Weights of a small GPT-style language model, trained from scratch on English Wikipedia.
Size: width 256, 4 heads of 64, MLP 704 SwiGLU, vocabulary 8192, 22.7M parameters.
Training: a variant of Adam for these matrices, 6919 steps.
Each number is 200 + 40 x the weight over the matrix's rms, rounded and kept within 0 to 999. Layers, rows and columns count from 0.

# q: layer 12 attention query, 256x256, rms 0.0496, rows 121-127, columns 0-63
# k: layer 12 attention key, 256x256, rms 0.0509, rows 121-127, columns 0-63
# v: layer 12 attention value, 256x256, rms 0.0622, rows 64-109, columns 0-63
# o: layer 12 attention output (transposed), 256x256, rms 0.0641, rows 64-108, columns 0-63
q121,248,104,226,106,209,188,214,149,209,111,135,149,308,260,263,190,281,197,214,185,257,237,101,101,119,132,224,143,151,117,182,72,174,255,219,105,235,198,110,225,217,243,199,119,165,262,152,280,149,201,286,224,174,236,259,246,227,245,202,225,168,121,140,159
k121,235,195,196,237,210,224,138,126,239,279,263,180,291,171,309,103,194,211,208,200,178,259,178,275,94,216,159,177,187,62,183,171,105,126,251,157,172,206,126,201,205,200,201,211,86,253,175,140,238,161,158,158,288,211,223,257,210,216,134,229,155,190,161,173
q122,304,240,173,194,240,136,234,219,185,243,131,181,231,167,217,201,90,272,271,235,144,171,198,202,248,120,186,177,293,139,215,252,226,303,230,170,238,172,236,193,227,216,199,254,137,197,168,239,169,173,285,144,325,100,271,141,136,175,209,193,263,214,221,265
k122,191,165,168,214,150,124,238,207,237,200,107,185,186,248,180,210,144,155,231,248,165,212,140,129,254,180,237,197,250,133,177,244,258,206,209,239,190,282,290,173,218,200,248,261,157,175,190,155,254,201,214,130,167,296,211,179,167,168,113,204,196,263,210,181
q123,262,183,201,189,156,162,126,118,184,212,111,274,201,151,210,157,216,155,228,193,222,248,173,218,230,201,146,150,161,235,140,206,171,216,213,208,181,192,171,212,284,240,199,93,200,204,201,189,99,140,183,147,273,242,139,231,142,184,115,206,139,174,174,131
k123,181,102,154,176,214,237,176,220,146,217,196,269,163,226,186,87,188,162,242,201,251,172,192,195,185,238,183,162,168,183,133,157,181,210,179,200,221,278,199,247,278,281,127,198,178,189,157,186,165,195,193,172,167,225,234,264,172,80,190,206,229,218,159,93
q124,162,210,169,135,298,149,251,283,220,225,225,157,178,234,197,188,252,240,245,170,209,224,242,266,143,140,234,243,126,283,244,155,147,299,239,174,237,343,269,197,205,244,202,151,182,192,274,133,256,219,296,219,155,195,222,146,248,196,289,256,189,234,273,285
k124,97,217,291,194,201,236,166,226,217,207,291,138,155,152,226,187,270,194,182,213,212,178,237,178,157,210,221,224,315,275,273,173,214,255,188,186,224,159,211,115,161,226,253,121,184,160,185,222,195,223,198,174,192,178,245,159,229,317,231,84,200,173,210,286
q125,235,234,218,253,115,175,137,270,191,283,283,243,147,87,220,155,209,217,176,127,135,250,205,216,263,150,186,285,144,145,193,161,99,170,176,268,90,269,152,97,336,308,247,207,138,149,199,107,295,187,243,170,233,143,145,186,195,151,194,176,162,247,237,179
k125,192,200,246,179,212,142,148,191,211,186,197,242,222,186,216,144,162,257,212,187,124,213,210,166,230,242,248,243,208,231,167,187,123,221,174,226,121,218,201,112,258,257,227,173,171,132,104,145,241,251,153,253,178,196,185,156,157,153,135,194,182,167,218,198
q126,194,206,168,172,187,110,127,171,253,245,142,281,240,180,246,236,180,141,214,182,230,134,157,149,144,270,258,125,125,195,198,78,204,202,200,188,205,139,177,147,174,62,245,94,179,203,211,209,183,238,286,217,195,212,191,288,147,128,80,250,224,117,168,170
k126,193,176,178,176,175,165,252,181,240,160,201,227,269,221,225,168,267,149,247,204,237,141,230,159,155,183,223,119,95,181,94,91,139,193,205,194,264,215,154,257,241,185,235,124,171,148,132,198,248,215,225,246,115,221,292,214,196,141,130,228,76,155,146,163
q127,205,223,199,223,191,188,165,127,293,239,184,180,156,139,235,174,169,201,270,137,206,158,246,281,191,177,232,223,247,276,131,218,140,90,138,177,275,128,241,199,252,133,225,197,207,167,194,271,231,199,231,163,149,218,265,271,147,193,287,131,157,244,180,290
k127,183,250,304,181,114,228,252,200,149,197,171,221,159,163,250,179,255,183,202,151,274,151,272,134,187,137,191,196,195,327,217,197,209,142,234,154,295,265,192,147,134,235,199,228,251,154,147,174,171,182,202,232,164,198,232,121,178,252,202,174,178,206,249,245
v64,141,160,220,210,232,239,214,144,225,211,289,214,196,274,212,107,210,215,142,96,187,200,170,183,194,170,240,279,211,154,181,230,200,201,142,168,243,241,192,203,261,218,197,225,178,228,208,211,88,262,170,164,229,287,218,271,293,304,254,224,288,173,213,170
o64,131,174,204,183,205,216,288,197,224,171,232,174,208,288,181,199,148,225,179,239,164,171,232,204,181,115,179,265,241,217,183,180,212,219,185,235,143,227,167,271,213,128,178,225,151,156,213,134,258,219,147,199,146,255,286,180,219,223,135,218,261,202,211,194
v65,232,148,163,205,225,166,103,230,217,262,167,205,214,241,185,220,183,170,136,227,270,190,200,235,184,177,206,165,196,226,219,252,199,160,153,192,205,178,189,167,167,213,183,135,203,154,306,144,186,231,203,251,186,165,206,162,222,165,132,274,273,229,189,229
o65,270,187,225,224,229,180,186,176,206,186,211,275,176,182,206,291,220,251,163,292,218,178,213,202,225,138,188,205,191,220,187,217,227,193,186,185,266,129,278,262,137,195,201,160,248,129,198,207,246,219,188,270,138,202,218,225,188,114,132,221,197,145,196,164
v66,196,166,184,229,192,162,143,149,133,145,212,204,211,211,166,199,203,192,199,218,162,226,257,217,163,95,183,207,239,192,241,158,237,221,187,164,194,267,210,199,161,257,168,170,209,239,210,188,281,207,192,158,219,247,223,196,204,235,264,139,208,192,207,138
o66,248,193,197,128,201,193,223,192,203,187,188,193,292,196,198,194,187,167,193,101,185,156,211,229,158,234,169,228,206,129,197,184,183,227,176,186,184,306,179,241,243,241,217,250,157,163,212,257,286,247,179,231,272,164,274,133,273,179,204,203,200,189,295,147
v67,166,274,238,227,108,199,135,107,144,169,195,208,174,247,233,248,192,228,272,151,155,187,228,184,215,228,164,170,193,202,102,228,178,130,160,279,207,285,254,207,220,262,90,250,207,295,163,186,207,217,217,221,199,196,150,153,204,176,148,225,238,183,159,240
o67,179,232,154,203,192,221,182,225,214,239,213,168,186,188,163,199,172,249,176,221,197,177,340,143,234,194,216,182,117,201,177,198,156,163,143,242,86,253,204,225,144,250,118,197,277,185,194,214,247,235,203,201,254,156,144,162,238,207,189,249,150,192,263,253
v68,182,206,210,187,207,207,95,212,164,196,160,199,181,256,208,212,153,132,208,229,191,169,158,248,238,284,203,141,182,172,149,254,180,162,189,108,147,205,254,215,120,185,134,190,223,209,151,87,225,219,227,194,255,207,185,188,189,191,177,171,162,258,246,189
o68,183,184,244,178,260,180,123,191,149,292,273,200,174,156,170,164,245,213,191,121,190,204,206,156,198,224,203,231,229,231,179,141,265,206,217,257,134,182,221,184,244,191,153,217,190,216,175,185,188,260,281,192,167,199,169,187,104,223,181,184,127,215,149,157
v69,212,245,226,259,170,147,166,196,183,179,167,126,177,147,206,177,158,259,189,191,135,176,230,218,178,173,274,134,162,174,153,194,229,175,168,164,145,253,130,149,213,160,226,202,154,255,176,290,202,204,187,249,153,179,254,179,175,144,183,221,215,124,158,240
o69,283,309,175,142,89,174,179,170,234,156,172,198,223,295,219,163,183,253,213,188,238,194,198,150,197,210,200,226,89,156,339,250,177,219,162,190,186,248,163,225,255,235,263,150,152,173,183,300,196,149,187,233,187,195,216,222,176,177,228,248,185,244,190,213
v70,188,221,231,239,192,280,229,206,193,162,195,199,138,144,177,161,127,177,142,201,243,165,167,188,200,226,130,175,297,204,227,280,221,215,198,194,173,241,198,205,236,278,270,270,248,181,234,245,304,193,272,177,189,191,162,260,198,191,140,230,251,216,201,276
o70,159,114,206,212,101,224,159,187,222,203,154,221,224,177,230,204,153,248,198,266,174,152,228,224,123,222,138,148,199,165,167,186,114,210,246,224,128,248,216,158,227,191,202,162,149,198,162,216,165,277,230,237,177,164,212,231,236,231,148,192,273,194,220,282
v71,210,195,123,152,262,177,204,188,152,212,184,113,152,198,194,266,212,217,268,213,158,173,212,229,204,233,228,258,205,192,186,114,199,265,70,151,176,190,132,207,159,180,189,209,210,189,229,195,119,154,160,193,225,212,199,148,188,212,176,185,179,199,172,213
o71,256,182,168,167,230,226,148,253,185,282,199,155,241,209,204,171,212,141,226,218,178,258,227,178,291,213,214,262,238,175,294,129,200,176,133,177,259,218,137,215,213,187,308,171,192,243,202,209,176,168,203,188,212,172,171,189,206,226,190,194,207,170,139,155
v72,254,272,192,164,235,207,216,229,283,80,161,208,197,184,184,248,261,226,242,198,224,165,208,235,226,133,156,140,230,223,288,161,203,238,176,190,255,235,191,154,198,212,259,142,257,136,282,258,213,192,207,153,120,221,309,219,184,145,252,170,178,180,205,234
o72,147,143,240,159,127,195,197,224,163,166,124,256,220,163,204,209,207,295,210,191,102,252,161,187,206,207,191,168,189,198,188,188,148,184,173,187,156,250,220,186,180,151,276,189,161,205,251,267,243,104,218,164,183,226,297,235,282,177,189,232,218,179,222,258
v73,285,154,220,165,166,172,197,221,209,249,213,217,206,175,234,257,177,228,211,132,223,275,206,197,206,142,214,182,223,170,275,253,197,170,253,169,156,198,217,246,161,175,241,214,225,216,256,217,191,232,173,180,196,176,217,262,216,165,238,106,235,172,214,184
o73,151,118,271,160,149,140,233,205,157,123,149,195,221,193,205,221,213,157,314,161,223,269,262,148,196,201,212,235,210,150,155,179,187,198,206,159,153,174,170,208,168,189,161,185,255,170,228,249,207,263,171,296,207,154,305,253,289,179,198,179,286,199,254,172
v74,191,182,176,213,211,191,231,158,130,204,162,195,210,186,167,175,224,194,209,186,259,246,167,175,225,197,210,214,122,198,204,211,200,213,176,151,286,200,263,180,217,164,195,190,248,218,194,150,201,207,204,173,173,232,294,212,213,188,345,73,219,220,184,204
o74,186,180,237,241,228,189,181,153,157,237,209,187,214,136,218,108,151,230,244,174,183,247,198,187,290,254,199,236,180,203,137,139,180,210,224,211,230,196,201,193,248,111,226,203,177,236,173,191,200,262,169,225,166,189,209,244,231,180,268,195,237,190,160,161
v75,179,232,159,164,236,190,188,272,166,246,190,182,166,146,177,186,264,199,150,238,155,201,148,197,171,245,274,229,181,210,218,265,85,253,194,133,146,124,246,185,297,179,201,170,181,224,159,185,232,181,228,221,197,189,156,184,161,235,256,245,150,136,229,236
o75,169,251,194,136,219,178,78,206,172,245,171,201,210,238,216,178,233,210,156,204,195,176,189,174,182,219,204,273,174,228,203,176,132,198,162,211,185,175,207,223,214,196,258,178,201,271,177,152,118,193,233,231,177,188,144,139,190,292,242,209,180,175,193,238
v76,148,222,197,279,194,276,161,224,195,178,172,183,177,249,241,199,227,196,198,188,160,189,166,234,211,258,249,279,165,239,181,182,194,149,171,151,189,162,176,169,195,176,207,264,184,178,198,138,183,129,263,160,248,191,136,275,199,218,175,237,161,219,168,146
o76,182,240,169,224,169,252,111,168,181,251,242,206,197,196,185,124,170,209,259,277,167,144,233,202,202,218,226,183,214,235,173,143,192,197,179,191,205,217,265,165,256,218,232,272,293,213,199,111,131,183,194,207,103,212,147,144,172,258,127,197,182,205,234,182
v77,215,224,216,187,193,243,165,177,194,209,219,258,144,241,209,190,227,183,206,208,190,213,213,160,207,146,245,254,160,214,249,153,235,245,108,136,213,118,207,160,194,176,181,248,167,181,280,226,218,196,225,222,214,275,197,180,187,193,297,132,165,201,221,220
o77,181,197,217,198,298,224,204,198,187,228,170,171,268,225,209,237,232,210,228,187,133,184,269,192,198,199,237,252,234,138,167,157,182,200,93,211,164,140,169,231,227,187,281,181,169,211,205,133,228,240,178,200,175,205,308,175,299,168,153,142,199,174,199,205
v78,202,183,197,235,143,183,169,208,129,201,177,145,220,269,172,264,146,142,255,193,218,192,277,174,172,231,160,241,130,249,165,188,230,231,168,187,147,92,183,181,235,160,261,186,213,313,197,204,141,236,194,199,179,214,175,221,210,191,172,193,201,148,178,139
o78,311,194,182,194,230,188,193,265,205,222,153,139,210,216,217,267,210,173,179,195,210,217,268,241,203,222,220,220,225,187,271,257,194,188,161,184,172,197,221,212,271,206,242,186,225,204,225,166,191,253,175,239,188,121,205,192,170,168,274,163,232,164,166,149
v79,284,225,206,186,162,207,254,208,218,156,198,68,181,200,262,251,159,198,156,256,200,261,240,183,253,167,277,194,210,242,185,145,113,140,138,208,189,223,198,190,162,220,93,195,262,209,249,192,146,250,118,160,246,135,187,126,186,183,127,200,207,254,174,240
o79,196,226,205,224,222,214,244,240,263,74,137,87,164,133,174,200,281,231,216,133,219,282,275,172,172,136,270,241,172,244,156,172,201,184,194,248,85,168,167,248,179,262,200,169,310,208,191,240,156,284,220,266,270,159,167,174,223,177,213,203,123,162,146,245
v80,278,199,163,238,248,74,221,218,263,202,123,249,195,188,224,258,199,183,284,194,175,167,196,127,210,177,126,180,189,175,208,205,162,249,164,208,243,163,195,178,159,189,195,233,217,132,183,253,116,161,100,244,192,177,253,196,174,203,201,177,172,191,218,221
o80,273,147,239,233,228,185,180,254,182,264,188,189,186,204,198,198,281,196,224,177,201,222,182,212,253,204,202,171,190,195,190,204,229,179,224,198,190,105,188,191,151,229,197,141,199,212,164,276,200,119,225,192,145,276,202,279,187,183,229,148,147,158,169,153
v81,146,185,168,173,228,214,208,231,224,200,195,135,213,184,181,112,244,200,168,212,113,177,242,271,215,256,215,200,223,177,200,243,206,202,215,202,177,182,162,143,183,207,206,193,237,233,144,231,204,165,215,163,235,292,208,187,179,179,218,178,181,248,253,209
o81,204,222,140,164,164,176,209,139,237,250,257,262,222,195,210,136,233,203,140,223,224,188,153,224,178,266,186,216,230,216,195,173,170,208,270,184,216,210,173,192,225,169,274,229,128,212,181,234,203,211,213,189,229,206,242,180,151,158,210,233,182,182,118,196
v82,233,129,192,304,215,100,88,192,258,197,110,213,219,201,184,193,214,184,244,157,153,159,223,267,188,178,184,84,254,170,210,185,200,216,247,176,163,224,175,206,208,155,245,262,161,252,240,197,191,159,202,226,180,210,231,171,207,203,177,288,248,203,183,219
o82,190,194,86,169,201,106,229,192,243,173,205,249,186,341,226,164,198,172,227,215,229,180,219,235,199,221,186,141,158,177,250,193,217,176,210,209,147,159,256,285,239,233,287,210,228,184,242,242,141,150,184,253,122,206,277,240,219,211,182,212,200,120,232,162
v83,202,160,187,234,178,216,72,194,175,265,164,217,173,142,226,229,203,137,229,195,215,192,195,254,163,190,247,249,157,236,292,187,131,252,223,177,225,143,171,172,238,195,190,165,171,171,175,131,186,228,222,218,168,193,224,137,253,191,177,173,150,158,238,209
o83,237,167,236,212,227,177,147,228,162,203,233,237,149,209,238,216,250,145,289,215,213,179,160,154,209,196,244,227,230,157,227,194,209,197,154,184,245,182,162,270,214,224,194,224,194,170,219,99,259,225,187,271,46,159,245,119,193,185,211,214,199,185,201,179
v84,225,235,196,216,234,172,223,178,181,198,247,202,115,240,286,168,156,162,198,202,224,234,255,123,222,203,257,218,143,198,115,145,225,163,123,187,214,215,168,223,132,158,158,224,199,208,197,218,200,186,187,189,265,195,196,137,147,214,144,174,211,201,152,170
o84,321,190,146,237,171,184,141,172,188,176,184,196,160,163,190,186,226,148,299,234,194,244,247,222,323,234,223,208,211,206,216,204,226,223,241,171,281,221,214,171,171,206,191,99,234,163,200,200,171,187,200,210,146,175,203,262,129,199,226,241,234,244,173,148
v85,302,192,184,207,167,205,166,233,198,215,175,206,160,206,235,211,186,221,223,172,244,255,204,189,177,216,148,175,177,182,213,161,174,199,189,181,254,141,214,267,194,234,211,205,223,201,238,208,175,252,118,157,196,210,196,229,199,169,158,128,123,208,201,252
o85,199,178,190,275,194,158,201,191,247,193,240,202,71,206,211,166,198,154,240,178,227,234,237,119,205,230,221,247,225,187,163,190,244,225,174,182,236,173,207,249,254,247,155,196,218,235,177,217,219,223,221,231,205,221,146,199,201,191,182,167,245,201,242,237
v86,161,188,225,312,132,301,195,117,232,212,176,279,244,91,149,221,166,216,154,247,230,207,175,232,156,160,175,194,232,207,192,265,100,208,240,199,195,204,180,273,279,228,140,205,214,210,197,174,118,155,260,223,221,196,207,310,176,202,192,226,164,227,224,206
o86,206,212,258,232,171,265,252,88,214,189,227,153,234,164,235,233,238,236,193,240,125,253,218,208,222,174,175,223,173,271,202,236,142,278,260,273,93,293,215,180,171,172,114,287,196,267,236,125,214,234,218,233,209,235,185,193,161,268,193,190,217,212,226,247
v87,260,165,175,151,100,134,156,212,191,243,230,123,197,240,218,219,179,191,258,172,214,188,233,184,225,192,231,196,183,241,248,151,148,155,199,189,247,193,193,262,172,167,174,184,152,252,202,177,92,240,163,216,196,172,229,222,211,178,181,161,175,218,223,178
o87,195,245,208,218,224,186,205,289,215,112,246,200,44,145,128,203,228,199,218,117,240,256,141,154,282,220,252,220,220,156,228,228,168,224,223,193,194,151,144,245,223,228,206,218,224,163,197,200,266,212,176,228,131,190,192,147,152,155,160,212,167,162,186,136
v88,267,194,159,269,217,130,188,205,285,226,202,267,283,169,185,211,193,223,221,152,175,221,297,240,159,238,167,217,188,222,193,203,177,199,264,161,228,58,178,203,193,226,192,148,221,254,219,259,234,193,179,180,178,207,146,234,118,243,242,186,120,181,158,145
o88,240,165,104,212,296,141,136,246,297,106,208,260,162,194,147,265,255,178,151,178,207,122,222,213,251,289,213,195,246,203,160,219,209,244,200,302,227,134,211,241,187,166,172,199,195,208,225,186,182,236,235,220,104,253,186,243,135,211,218,203,154,242,186,207
v89,217,116,201,187,180,176,142,207,153,250,184,289,190,183,123,269,199,151,203,187,216,189,208,135,207,206,215,192,203,240,151,230,194,195,158,151,202,175,156,239,238,232,149,226,230,168,143,165,152,164,182,273,210,260,196,143,227,245,216,139,284,190,222,194
o89,250,259,239,174,269,237,191,185,171,230,181,214,218,187,185,248,185,193,211,216,220,228,203,239,236,239,157,249,212,138,185,182,195,198,189,158,193,256,203,224,225,145,189,212,167,164,222,156,220,195,191,196,204,152,253,189,220,189,244,182,137,210,215,213
v90,152,161,143,196,228,209,177,238,163,149,193,250,265,187,197,206,202,184,160,223,238,213,157,223,193,199,143,207,169,132,251,254,190,177,262,245,199,241,225,171,237,236,177,132,192,123,186,204,246,138,242,160,254,119,262,249,246,246,180,214,221,187,252,186
o90,142,219,204,154,267,264,126,172,112,201,177,244,211,199,204,206,171,286,174,179,304,258,144,252,165,151,159,167,209,176,204,271,266,210,255,212,199,232,164,172,134,246,155,230,145,221,195,208,270,191,171,191,168,275,205,153,205,223,159,224,139,194,238,181
v91,206,196,208,173,222,173,219,221,215,113,172,73,235,181,153,248,181,297,243,124,174,107,202,102,145,181,194,175,295,153,211,215,152,210,165,263,188,253,139,224,236,241,225,217,160,169,150,254,157,216,155,259,179,245,206,199,151,170,257,155,197,188,161,211
o91,150,204,184,149,158,185,220,186,247,169,197,200,232,232,156,226,172,208,156,169,212,161,214,207,173,198,213,222,172,177,255,170,161,169,186,259,232,246,129,197,161,197,210,243,175,236,187,164,221,197,214,186,231,194,151,200,174,133,246,225,210,179,181,227
v92,188,178,259,193,197,199,171,165,199,187,177,239,194,194,153,214,215,213,141,295,246,134,196,248,147,158,136,153,184,298,250,203,197,177,241,191,257,247,190,128,175,255,209,238,293,173,213,160,229,187,220,194,180,169,277,281,250,207,138,247,196,201,282,231
o92,209,232,211,200,151,157,191,231,258,196,186,200,226,214,243,249,177,229,185,209,222,157,207,238,203,171,155,216,176,205,167,243,212,208,209,270,105,210,236,193,157,200,186,209,176,176,201,154,285,224,173,240,216,190,231,253,232,181,173,219,173,155,232,213
v93,156,158,169,220,222,230,185,239,161,172,242,139,112,169,170,252,158,148,196,206,172,206,177,211,152,192,169,156,198,133,212,213,152,250,232,207,224,191,215,189,211,236,187,234,115,234,229,200,242,137,111,244,214,188,234,156,128,201,202,92,183,243,177,227
o93,219,164,159,228,246,186,114,152,159,164,216,227,199,214,258,196,240,87,198,181,222,174,181,273,121,225,215,241,185,125,225,163,277,190,181,179,216,221,144,198,239,184,153,238,196,207,210,221,172,181,271,306,103,223,156,149,189,246,220,224,177,233,174,196
v94,163,196,203,224,214,201,146,171,178,192,199,259,172,205,209,222,296,208,190,207,249,146,179,249,165,146,188,197,148,177,175,190,242,200,220,173,177,192,220,172,129,214,240,200,241,225,223,136,204,167,177,245,145,161,298,181,250,210,175,201,241,200,194,177
o94,281,252,201,187,253,223,182,201,167,213,193,226,250,173,247,253,212,251,220,217,151,239,173,149,245,174,166,196,218,230,166,235,242,178,156,196,183,213,223,234,191,179,227,154,175,201,217,274,247,141,160,182,252,203,204,259,195,139,208,170,154,166,197,198
v95,244,256,252,189,146,176,152,189,164,168,162,223,271,244,152,190,190,208,278,243,147,214,261,218,177,275,221,172,182,174,181,166,173,210,265,196,85,216,211,144,196,222,143,250,222,240,231,206,275,235,257,192,164,171,134,253,242,130,229,206,206,180,173,173
o95,208,233,235,114,140,227,153,218,202,260,167,213,277,226,155,250,163,175,164,231,119,203,255,235,208,265,252,164,144,170,286,168,147,230,186,155,89,227,290,159,218,199,195,205,268,186,181,162,194,269,243,150,163,164,225,204,208,238,246,177,227,214,214,165
v96,161,270,200,118,183,162,166,169,201,269,201,112,204,147,167,195,239,140,191,169,164,194,238,230,214,229,217,201,185,176,240,189,190,239,204,225,127,178,195,208,101,216,273,195,172,198,219,127,209,190,276,187,180,212,99,239,181,209,198,257,175,165,189,148
o96,126,167,232,117,208,185,174,216,143,243,214,159,254,208,157,242,239,179,212,193,128,167,152,188,182,229,251,187,268,192,340,204,128,188,197,162,225,268,260,198,187,202,216,232,253,217,226,167,236,194,180,213,246,192,171,207,194,207,114,211,193,154,232,157
v97,227,181,204,268,187,188,201,247,231,200,144,237,170,214,237,134,190,221,231,217,259,246,213,238,221,170,200,236,196,193,196,146,225,250,128,143,204,192,238,123,197,199,224,238,211,256,277,233,186,204,147,153,197,253,152,281,202,178,205,171,195,184,151,197
o97,259,192,180,260,108,209,171,220,229,160,189,190,195,240,192,178,213,203,210,236,185,183,160,210,172,253,197,213,294,285,80,130,179,233,185,213,278,188,200,196,317,120,246,186,191,131,237,325,202,211,183,189,193,127,210,258,200,194,246,208,188,195,213,222
v98,150,203,184,169,206,192,166,181,157,207,146,231,210,222,131,194,244,144,272,161,220,208,180,227,203,210,260,246,82,193,195,213,194,249,182,144,183,205,216,210,121,234,136,187,179,212,260,103,255,212,197,198,207,170,186,94,204,231,249,134,186,193,148,152
o98,186,193,189,178,263,166,189,219,164,213,215,183,206,203,158,213,196,220,259,209,190,143,165,215,203,228,243,167,230,212,207,136,234,215,207,176,256,210,217,222,202,208,161,127,177,184,241,208,219,189,222,240,189,173,193,187,194,191,201,162,192,179,180,112
v99,179,218,172,163,242,220,217,220,226,174,161,192,246,194,147,207,200,148,229,246,291,216,199,192,203,187,221,185,206,187,263,238,158,232,118,250,266,229,217,173,158,249,196,172,226,119,314,143,208,206,235,210,204,182,231,153,184,203,210,188,216,174,212,269
o99,224,185,277,207,121,258,140,226,163,209,192,227,272,209,171,224,175,186,175,242,281,183,138,195,200,254,250,193,236,169,214,215,215,247,163,193,303,231,219,204,213,179,243,102,193,152,232,162,245,184,193,276,184,141,237,248,262,175,183,250,186,217,212,252
v100,137,151,215,131,182,168,192,119,153,227,141,149,182,163,148,126,230,157,266,224,243,201,171,220,214,247,202,139,160,225,270,153,235,257,228,161,206,192,219,231,198,182,283,222,171,228,234,152,223,204,200,159,201,236,218,123,251,128,239,122,187,209,171,163
o100,174,120,231,141,243,170,242,173,192,219,192,219,190,250,153,168,173,203,261,158,163,146,135,157,182,181,231,219,201,254,252,133,126,216,247,187,168,220,245,248,258,204,284,158,227,177,234,161,227,247,158,187,175,130,173,158,218,158,213,152,226,173,200,88
v101,135,236,182,138,226,176,226,214,131,214,274,198,221,278,223,173,204,195,212,199,131,216,163,247,222,254,299,174,190,209,195,200,263,136,222,179,218,224,202,234,195,184,120,197,134,271,180,182,197,163,246,204,195,224,194,193,134,233,205,220,222,180,175,157
o101,106,249,220,136,156,201,174,212,210,239,225,199,232,183,160,109,144,164,173,166,214,221,226,199,215,182,223,216,97,162,287,203,221,240,154,137,171,238,232,126,245,276,174,211,200,191,190,215,217,268,234,207,179,206,222,154,184,268,133,215,152,226,216,119
v102,192,154,158,226,313,213,191,151,146,171,231,245,186,188,150,192,279,251,136,205,287,171,188,281,166,200,232,217,187,256,273,172,217,241,158,200,266,223,203,166,234,236,211,170,208,175,252,202,189,191,214,215,218,139,215,219,208,219,122,226,152,206,191,216
o102,96,214,183,246,278,236,199,164,128,201,200,202,199,223,211,184,126,193,187,270,232,156,194,210,181,129,173,228,234,236,162,258,252,198,86,220,255,197,235,236,200,171,199,169,156,235,175,206,218,166,141,191,204,232,159,182,201,237,132,218,174,176,192,219
v103,234,187,262,250,225,232,236,249,205,239,221,158,200,209,179,277,220,256,191,170,224,152,102,202,202,204,94,213,190,164,194,173,277,178,157,186,205,119,165,158,191,206,250,260,198,221,224,187,268,263,147,168,208,216,311,210,219,196,142,204,178,145,147,196
o103,331,187,203,257,229,239,211,208,227,185,185,202,191,221,254,315,258,219,184,272,148,263,143,168,202,233,178,222,233,172,224,233,226,153,218,249,207,90,182,198,253,151,250,192,194,115,177,154,204,231,196,220,146,217,194,271,218,144,208,206,241,192,112,185
v104,210,194,199,222,265,222,233,244,240,232,248,231,238,176,124,131,235,222,191,255,228,229,226,153,199,221,181,246,262,204,161,164,157,245,240,226,173,171,250,212,176,169,255,199,177,98,198,170,262,215,228,179,164,200,183,214,219,202,180,283,223,155,208,208
o104,167,101,166,250,198,192,232,191,264,222,214,246,231,182,212,186,160,207,229,207,134,218,234,254,201,240,194,238,201,267,195,143,164,160,185,145,254,201,266,188,190,198,179,248,203,204,184,118,161,258,185,153,212,175,132,252,223,209,222,199,299,259,248,234
v105,193,210,230,238,147,179,231,198,209,203,170,212,193,114,171,141,165,175,244,259,166,216,209,272,238,221,252,129,163,230,231,194,153,207,205,164,154,273,208,133,250,220,280,247,205,158,217,177,233,264,162,183,204,97,230,267,161,170,165,182,204,100,197,209
o105,187,173,194,109,166,159,122,223,252,191,215,216,213,123,265,160,208,162,292,281,201,196,131,189,187,176,216,152,168,180,209,211,141,244,169,190,136,216,191,215,243,212,248,150,179,209,203,246,267,273,236,157,174,169,171,233,192,237,234,217,206,123,230,219
v106,191,185,175,157,180,129,197,152,234,238,182,174,174,196,176,261,182,175,201,214,248,208,224,166,197,174,118,229,229,172,210,188,118,238,219,225,166,170,201,265,164,238,152,219,209,223,158,207,223,226,140,237,211,255,214,180,134,223,210,187,258,103,218,215
o106,261,119,211,184,245,155,210,169,210,160,210,209,196,202,211,306,263,133,135,199,215,276,202,185,189,210,185,242,271,215,170,272,142,213,203,160,126,240,210,196,170,187,161,219,229,174,196,294,225,199,257,236,243,144,183,239,231,171,269,187,294,167,197,186
v107,267,164,149,164,157,208,160,185,214,134,129,250,221,165,139,151,207,179,150,202,255,161,163,230,143,146,136,207,210,198,215,240,113,151,224,232,271,243,195,238,195,176,254,206,260,202,206,218,178,179,229,236,138,98,183,284,178,141,195,194,207,196,198,269
o107,201,283,228,209,124,160,247,234,192,192,245,249,182,166,191,155,167,147,185,200,235,143,195,136,209,257,261,227,212,258,204,250,165,176,195,214,240,180,219,206,260,238,172,189,229,168,210,220,204,195,167,278,188,188,179,230,194,262,268,157,211,171,260,270
v108,302,257,257,193,246,225,135,178,149,223,220,120,140,149,200,186,234,248,133,183,140,92,181,203,209,184,249,210,185,211,206,183,117,197,141,262,232,186,147,170,216,136,190,250,175,198,162,147,219,134,197,267,185,219,203,161,190,162,198,277,231,219,201,187
o108,172,241,235,231,175,214,110,94,206,176,213,167,101,195,188,240,190,188,191,176,114,161,204,123,249,158,229,262,155,194,225,225,158,119,261,211,241,207,229,204,210,200,260,221,200,156,198,157,194,175,170,209,85,212,233,258,193,175,239,233,178,192,141,253
v109,314,216,166,259,129,141,142,191,130,287,177,267,191,197,245,275,173,196,178,172,210,256,222,220,167,219,62,195,189,190,217,302,211,198,236,156,237,156,184,213,196,192,253,166,243,227,240,207,132,237,157,223,133,224,195,242,190,159,137,207,140,172,230,256